{"n_layer": 13, "d_model": 64, "n_head": 2, "n_kv_head": 2, "head_dim": 32, "d_mlp": 256, "vocab_size": 8192, "activation": "gelu", "norm": "layernorm", "norm_place": "post", "norm_eps": 1e-05, "positions": "learned", "qk_norm": false, "attn_scale": 0.177, "bias": "qkv", "tie_embeddings": true, "parallel_block": false, "init": "normal", "init_std_qkv": 0.0625, "init_std_o": 0.0122, "init_std_up": 0.0625, "init_std_down": 0.0122, "optimizer": "muon", "lr": 0.00234, "beta1": 0.95, "weight_decay": 0.034, "lr_head": 0.00707, "warmup_steps": 200, "schedule": "wsd", "decay_fraction": 0.743, "decay_shape": "linear", "final_lr_fraction": 0.1, "batch_tokens": 8192, "seq_len": 512, "doc_mask": true, "train_tokens": 124400000, "steps": 15186, "dataset": "wikipedia_en"}
Each number is 128 + 24 x the weight over the matrix's rms, rounded and kept within 0 to 255. Layers, rows and columns count from 0. Numbers have three digits each.

# q: layer 3 attention query, 64x64, rms 0.12, rows 0-31, columns 0-63
# k: layer 3 attention key, 64x64, rms 0.123, rows 0-31, columns 0-63
# v: layer 3 attention value, 64x64, rms 0.105, rows 0-14, columns 0-63
# o: layer 3 attention output (transposed), 64x64, rms 0.0879, rows 0-13, columns 0-63
q0:099155101119136124139123089118097140151063098192131147124101082158124182132161148152130097099110144111160137164159138114159103142121132145125149183087132103080095116144136117160100136151142109
k0:116109105125089122075117153114079120163140100117111133170101114119113101109151160130117084130178156152126177175120131108136147143109154112150116162107105191122172132135126104110110132124158139
q1:140139142127142092142123118113103110167127133143122143150150086073159128143149104118139140094110138094097134113132152126166156101156137122134085116133149113125127152156137129120142070133111112
k1:143159145135147085129139160119131102149134136120123124106150155101152098127108075118130128129144133131102143092153147118154153141129141144104169162105128134131104079158114138116154122096106143
q2:116134126155118159128113086170109133152141124140133153147134173123123090109141135127176162148141106108152086149126163123115114131135091142110098139127131189157127107118120088123065143104100106
k2:104118116104135120120103110134157158139137149121114175128091133140155098137143124133131095137180128141134115115159200123115129107122167102121124153139107100108114100086107118162124132158077115
q3:148135090160102144139136115124121141164118116119154145134137187131170071108159087147105124153134086109149113084164136142118104124112171107143116148114135107091149146094085095120132115106157128
k3:164131152108110173144094144118145108157162104135127119146090161090162109105113126176133069115143122120129136112150132138111088153091150155130124113072167083144137122115109119145130155102152112
q4:141124128149100111140143106175140165104124158098095084135127103143174135108139096077123139116097134155087157121105144134111121121126128127122130128111137126135099176113136129154176170106174107
k4:134176117140144156104075145182108120140161132143119138116147140155094148132098088178145151143119066154163144141120084132109159143104131116102157116116135129095097132114130093149119123108157127
q5:094130175113113169133091148114111151137078116143141174119081155107139109131146149178165124089154122177133152114126144156115089109130125125097112138170132131101118139122107157144123122102111133
k5:138131137144115161134084142130122116052108099118146153132093099103132098131116151105137155097145173164136168105159154156115139133126113114111150114142142127109159120142097129129143120075137123
q6:121128100178110128142126119151142127104103139123169165122146110119157100122097124116117176114174078103137123124099121096147108182104101147135135160120101150118124154109144113143115131115099117
k6:139149116182106106139108142183126144115128151117146158106099153100141135092140136168134107127172122166088141150119137106136121131115161103105102129125123088140119152068098108111150121120096132
q7:103101127164131145159110167115162173063141129099085107187127100090098156138137111115122161116155145138114142118165093132112126062137121161127127089110146164159141152113116122142123148130076130
k7:095118114202167135146090147151147146144115119119153110121155115156133137155100092110081168102108114137137141141112115126101105109121140145131147129123156145114146118110107062132142125181087111
q8:126165148167147149128110107133125148091087123152160092156102076114168086166079150098089148162143137075113136126153136184111113102137163128174085148169129080080135122118149105163114128151078113
k8:159117119151095152092150170124158102111136135104129083139088172143161080124086121136154145094148148130079095094164125139129146137111087145110151191104134150117126172097109110100120155159136117
q9:110170111089119110098098175156144125143099117157118128103096123136112139158156150128136142140154137115096146150132101108110130196107116139135144155119135133112144123104133114079125120145110104
k9:134163114100087103123100118119138179120132115102145100130177159146133121098181217128153143117133121140092139124118126119161109139145116121138135114106116108109135123127126111120109092136136140
q10:106135133094125166128125115068135138158127123107116068162149146169122122151159122158187131103103137125162123108129113140112165139189113101146125165157132104108085102088121126120138164084120119
k10:131080174054137150128131133141098141112128089121123127133124143119105128153158155122137150127094135167085089141140125097106143181136171137120112103113166131141139067115135166161121156136121075
q11:154122134140182125131109119090121156104179145117180141101121177135133106151121150148182091124134134132130136140125117148121115095130132073150112107148177091144149134126086111125109134095080104
k11:121096121148133131189136096096164148113080144114102113108130163127149082153119105148105120134155154112150113073161080117116118126160098114117119133141159124158180130116126129139136159117132128
q12:129199131141070115111130105122094112133148114113138099183131112138143117126141087153116156172124167134133131128125126161135150133117113128138201124107140123123129101131112129176110083123149075
k12:121142140106113103080134114135106089104124156203165136109127130184144091128149112171110129115155111099110099137122097145142173150123125128208145127107121135128117111152115127114113129139128103
q13:119074153089137163136117159149140129151131111097135124155119165148103111082140151132089105165131120124096149130125146122152094161117137110109120144107108147116149195098151129116086077138133148
k13:144143143128115135104109139144123156150130133086117119154154083127107124112164135113104120119074133125170168079088194185124107113122091133150082100130123083147124140113130150128132094139140122
q14:093143147114102121170126169141160122169148128133112095113123153139106163123126135119079187159113132159104057089141103121151134141137118107120112138099112147087089124163127170125125117161136130
k14:153116109116116156093096120127097114190144123146164142122139126171121132140131179101118156179081138111144135136125155129148095113093114159123195121126102097144158095151103155138117094101111077
q15:114093142135149179136137136102124104133107153138154130085082134133127133102124143117185111137139081117111124119119176099105111122104151136164118097135131134150174119151162125146133118093118062
k15:183134134144166111161119096143176101106101174066131114099096118094139125116118120082127137127131100080160156125135109180125105147100159117106096140117144105107143132135133155162117143150124136
q16:101107152082151113175098145091148140159103144147165112114095112126098130166098094207147124155132193110125143139156106159134118123147140152128116147133114111086121097117145121086187081077157144
k16:141141140109120111127174104142074140114142095094139100125102139091128158159127173094167185088091161117145128079159118115147148103138153131166144129121154152154160085133124143111112102103172114
q17:052116140127152132129094136133097171138147143160173121135143127093138144111148110149136133166138146132153130163126155126103114105113101109145120093158118108085126146155117122075129120131113125
k17:102127152101127118101101117145140156139084122097141128148123149100143154150109137116121105095137136109147137095109146159122139116111133116143139126154115152094178145105156119125145116115111134
q18:161144157154141091106073145112177120141129098144126116115114135122095163143106102167101095099171146129106131103130121123129157108128101157143134144146117107108170154137118134131157127093106111
k18:112161148162114145143138155089107137132128124093154104120115137100071109103153135125120176096127147131120120105109133132108133094158177162106177110091129117141146166169101118076142188118146128
q19:133173172071091131128118135117104152134152081140112089088133113135110119128157134159134156114076110084163091139140146149137127128131136123113090194119139160137113151107185136147103168104176088
k19:143076155077163141123104178141103108143136126106137122159087135131111064110187160148155148125128098104151128170136161087156142132131138137152125143128118133136109106115164117154095095075122102
q20:105111129156133121166091171134147091157142133132167123096167139155113145134103122153200070151138173117106124133149133126094100111140108122135113095116102103139096151151112107107145120150150128
k20:096117128114127143143133130128100136158118140053146096120112091117143154171128105106150105128133168153155119095104118114177100114145151115112177124105144095101142140143143164165112150144149142
q21:116107118132134142125128141120167145160160117142082140137116152136244163127099124130103129165157114140071136103110129105142111149085130093079127126152112164161096167115108090168108132099086117
k21:130154138119109179149112165125152131181087087127150123070148110123107161113121130210059167129169110152101170096128133145129151119139124132104105117149109102137123134119101116119122074177105118
q22:133110104149124125125166129175150153119115113122115129117115163095161120118140109162103126129153081135117180098132112120134131100101147106140116132155072189105081128090089110126146175155161143
k22:070137134112094154148162130121147126152177103154170145106115141131141150130097113186138131134133104159119166125107161132135113119070134113078144108154128118115107129099094127124139114122179102
q23:123105157094150136137143156121119087131138093076164098111124138045117176152137132145113109167123092155122132125100137142133139108127147129171125129135086143181097138124161137181090137117124161
k23:135103180149157122108158145066117123110111132140189099156128077118158129118130106138114172151109115099132120127099161146128156105112124119126100073132104127134111165127148161165092094164125122
q24:146101180085157124096087139099120125167144115150154153169115132125100117162088118158127122177109155149124148105168111094153103097127111166160125089100132121101120106151067145113127127123173056
k24:131119107112137142091146087086135124126153114064171135159156062083105104175133119101100140092157141091116151110127135200148102069124141136191139099124155180120141100095134145127154139136189119
q25:139098165146131164119090105154123101187127124103106146130153074135156126151128126086139113145136085132156138080095089158106119145125104128158117128111151170109121108163113128153141149101127132
k25:146145117128146157095136101109114157129106145146101111125131085125144140110109112148108120152165154094076144178130134165150125175129176132089105111131137108097097098146075121188152111099144128
q26:139114117104149072150126136173110126115112099172140149101110114151103139143121135091135127137091144096114117163146145103162142157126127100130180124147078111132169116119141125136110169096149122
k26:129126092116128088144135106141145161138169126137091145177117157088110147115163115124106148157148131134149143139154107107159116116139120093167151106153061122134135140130130111100104137111128138
q27:090144129115113151150112069109134124164129150191110092143148098121107117143136140167141139091097117119108138139106138069116165064139131127107174157138100146116164157160106103168133137122110149
k27:130054140123160113154114087161100185124162100124154138090124148084111122118094092132104117116109126146136169146119142163106168177126166146128139140110073155153100114166074174121104133136139122
q28:131094147177130078115132130157131117144116167070066122172100161097124126135133090091086124161128148136115112155085152089105146209147142115137067110129115165156127130116156161156153162110109098
k28:139201127122120092177091138105118147132182156161096107114139121138086162132165072122099180160155083137117079118144181151135142131107094116097129141072111135117122135099154136103177103148100124
q29:111162108148129174111137104122118137143098149164128140092151083138106076126103107138120064124112162081087142114142115133154131145109129159131103174137155150141158138154109125158136152170126116
k29:086116135129149154102119104131123147143109137135098094130089149124159108098122135138135109091138133149120145132132107122158129140142124151104109202077148125120124129125112150082152093153184170
q30:114120143099110152143132173136143133165126133107151142137093111144127111133120097139138074132089142131175135107140146167148108110157087100130121121125150116169139132145095144137091106159143109
k30:135090140112164140118117163138120129103134116097135112194143096140153114155104144092140128129154141111121121062102111132175119121124107110125106145148158127138137125167110171134127134094139127
q31:181105119099101113141106141168137094152060136193081100143121123140142174129134104160123107134125103151106113139160112113109141135163114126148142131129169153130125125178141104110089148106143129
k31:149161088110117150126115060093090147175118150129105126160147143139136122088101144104119124123152103163132116118091138145120157153156156140106154097116143160117105129165119097122118087101130095
v0:112113156157088173168112151139133106140095174146100149089112157095167116185134141159110104091155151108108098152105106107101139121154116120105134121111126158088125121089140134108136168130153132
o0:120139103099128072102119152144119152119090113146138087100109136165145170106136124142157116136117179092084139111143126136141142173130150133094167162137137123144125089142120151102121102114139131
v1:151156103136150103113118101165139106079135125142107122099119125129108111135146104166135159095097115124151127166166081141146123116118151141115163110104132108110119122150138129150108123140115175
o1:130151141112133135149129125136168147176117152133132115125159145121138155156106133098113136144156097096129102131129102123109130169140106115125087150111136077086127126129108114126156115125118115
v2:155127103126128118145143149091144126135140154105128188158157137107084119147135116127099150129136125130145114106101104139132120193123161113106116129122097158110120148107135101085126123133110127
o2:167142106164088117130146099169153116116109111130097091123148102122117092127143156115105126099113125128111124108125115110136169130127133148104158165138123150136129135099155121117135153140159135
v3:109105147137088130116190149101118089140162133144155125132125150158111169182120103145120127091124107118120155114110093135148127064119104083107121153111168181152130127134145100136107100144134165
o3:123125092093108164121156101163104183142108120141102125126104138112156105124171146115177151106109139121117138140134161131134112133152107150129125144119101139130132112130134113106045120115158144
v4:137107126114164126141106130102107163117131150151130106099120096180167142106101113124131143108082136111117121136149146105143117159129145103124123115092132134117105155118154172153134121157148094
o4:090106130164102111142127085102110136140150131126179139101148134115137128113120159077125121155110140152092077130142137126138122166130131123149158115115140098152150130142111122156141134117142123
v5:120169099134142132109144135119117141141128128120130160124098147157107137157123107103118150159098129158131116129112145111130111124139122118135103154111156116160086122142113112099117151120140130
o5:125135161092129118142166127135097134149138101160132119121100111138129137143145156136124147114105108150153130132116109114107120130119115160113126134086121162087092146134114100152116135171153127
v6:104126067111137145130147149080105122183178135122155092139131145140134106129116156127145126108134108086126119170095111168124129161128090128115144159132147125108133103115088143126082130121117134
o6:176138080153119158132129140172147124107129092159091133100098132091082106127127158114094150116133162159118150137094150127104140178116112104103166135142115133149122174120161133136100104098103126
v7:147099158110117144129130111091130122111138126122119174134145078083133129122166105085136130105168089134125128141117118162099142111143153130198115148141111122140158119137166087137124113107110156
o7:129104129124187107115128129130164096134098140085132136172125134089140120158111140114149102157090127126144144101107142152174113108147151095118088086172113156136136112115130146108142140149116128
v8:125107120112139143152166166130145153095111133148142088106141139137122152125116110150126150130177121107074109146158096107124113152112134137113138174122116088124117142138072123141132145100131109
o8:120138100130099138146113148156162138125120114133157170084111183119084116123127137145111156129130144119103125148132136131110085126099150119123161147106155156123136120106126152103141097131098149
v9:099095161113167154094123132088091145152168139137166138150169117122184113162111143093165130135119142101140167148111097092138099173087148093137098103107145154092143115119112122161101124102119119
o9:148112107133136154114139111117099097133106086112132163149115094119162118135111169067141114164096141123125101089129174111124112137151110165136152095144137157133179153146176148148071116138119103
v10:121084138133153118153133147157117135123121163125146114093127114118095121116152102107101112167110118107151149131121160121119137134137115091145153079086134086164138098102168120187172125128104139
o10:138089141178132102135142135119107113153097136105096139127139131112106108156086100088156149117113142153093123154105139178160130133135102137138113148159119129124102122147089125177148157140121130
v11:120083107121134106092179142105135137098143175153131141109115129095130134122167046099133116129130107140111111169173126090108133096140130176156116119125095126186127141147112140160128162117129139
o11:112081106143168135110179152111165124121145149101148105134135155153132126128103123116161112134113113119138121116125132180134054136146089140122130117101102160110124088129106115147179114164109144
v12:108167134164106132133142115142103113099092139095152093109153077143132141101111099131122111115146167153150156120174158132117130126113140150093108108124151124119170108114123095161140116164111146
o12:131137113126114132150100125099129145116104163129138131103139114141144148099140104127114141107156089088144119155144126174148188109135142154145116127147104116102109096148114155152121106110081149
v13:085122103117150170129136128171120134111119128063123135143078163121149094118123134164109142121142121102144134139113106103115149140173115148122112109185120118126161130157119127066082100145158153
o13:168143112112166145125119124144125102115123077167161067138160098126118157120189100121139154107099137136140166155116153137078151125119141137127111147108157109114152100090105141131111073149099156
v14:118184159127133092165097175124162135158155143146127121105152119135111129124177086156112172155109119128152138154183095151099137143134125124106105141066092084129111077125129107080146082062152119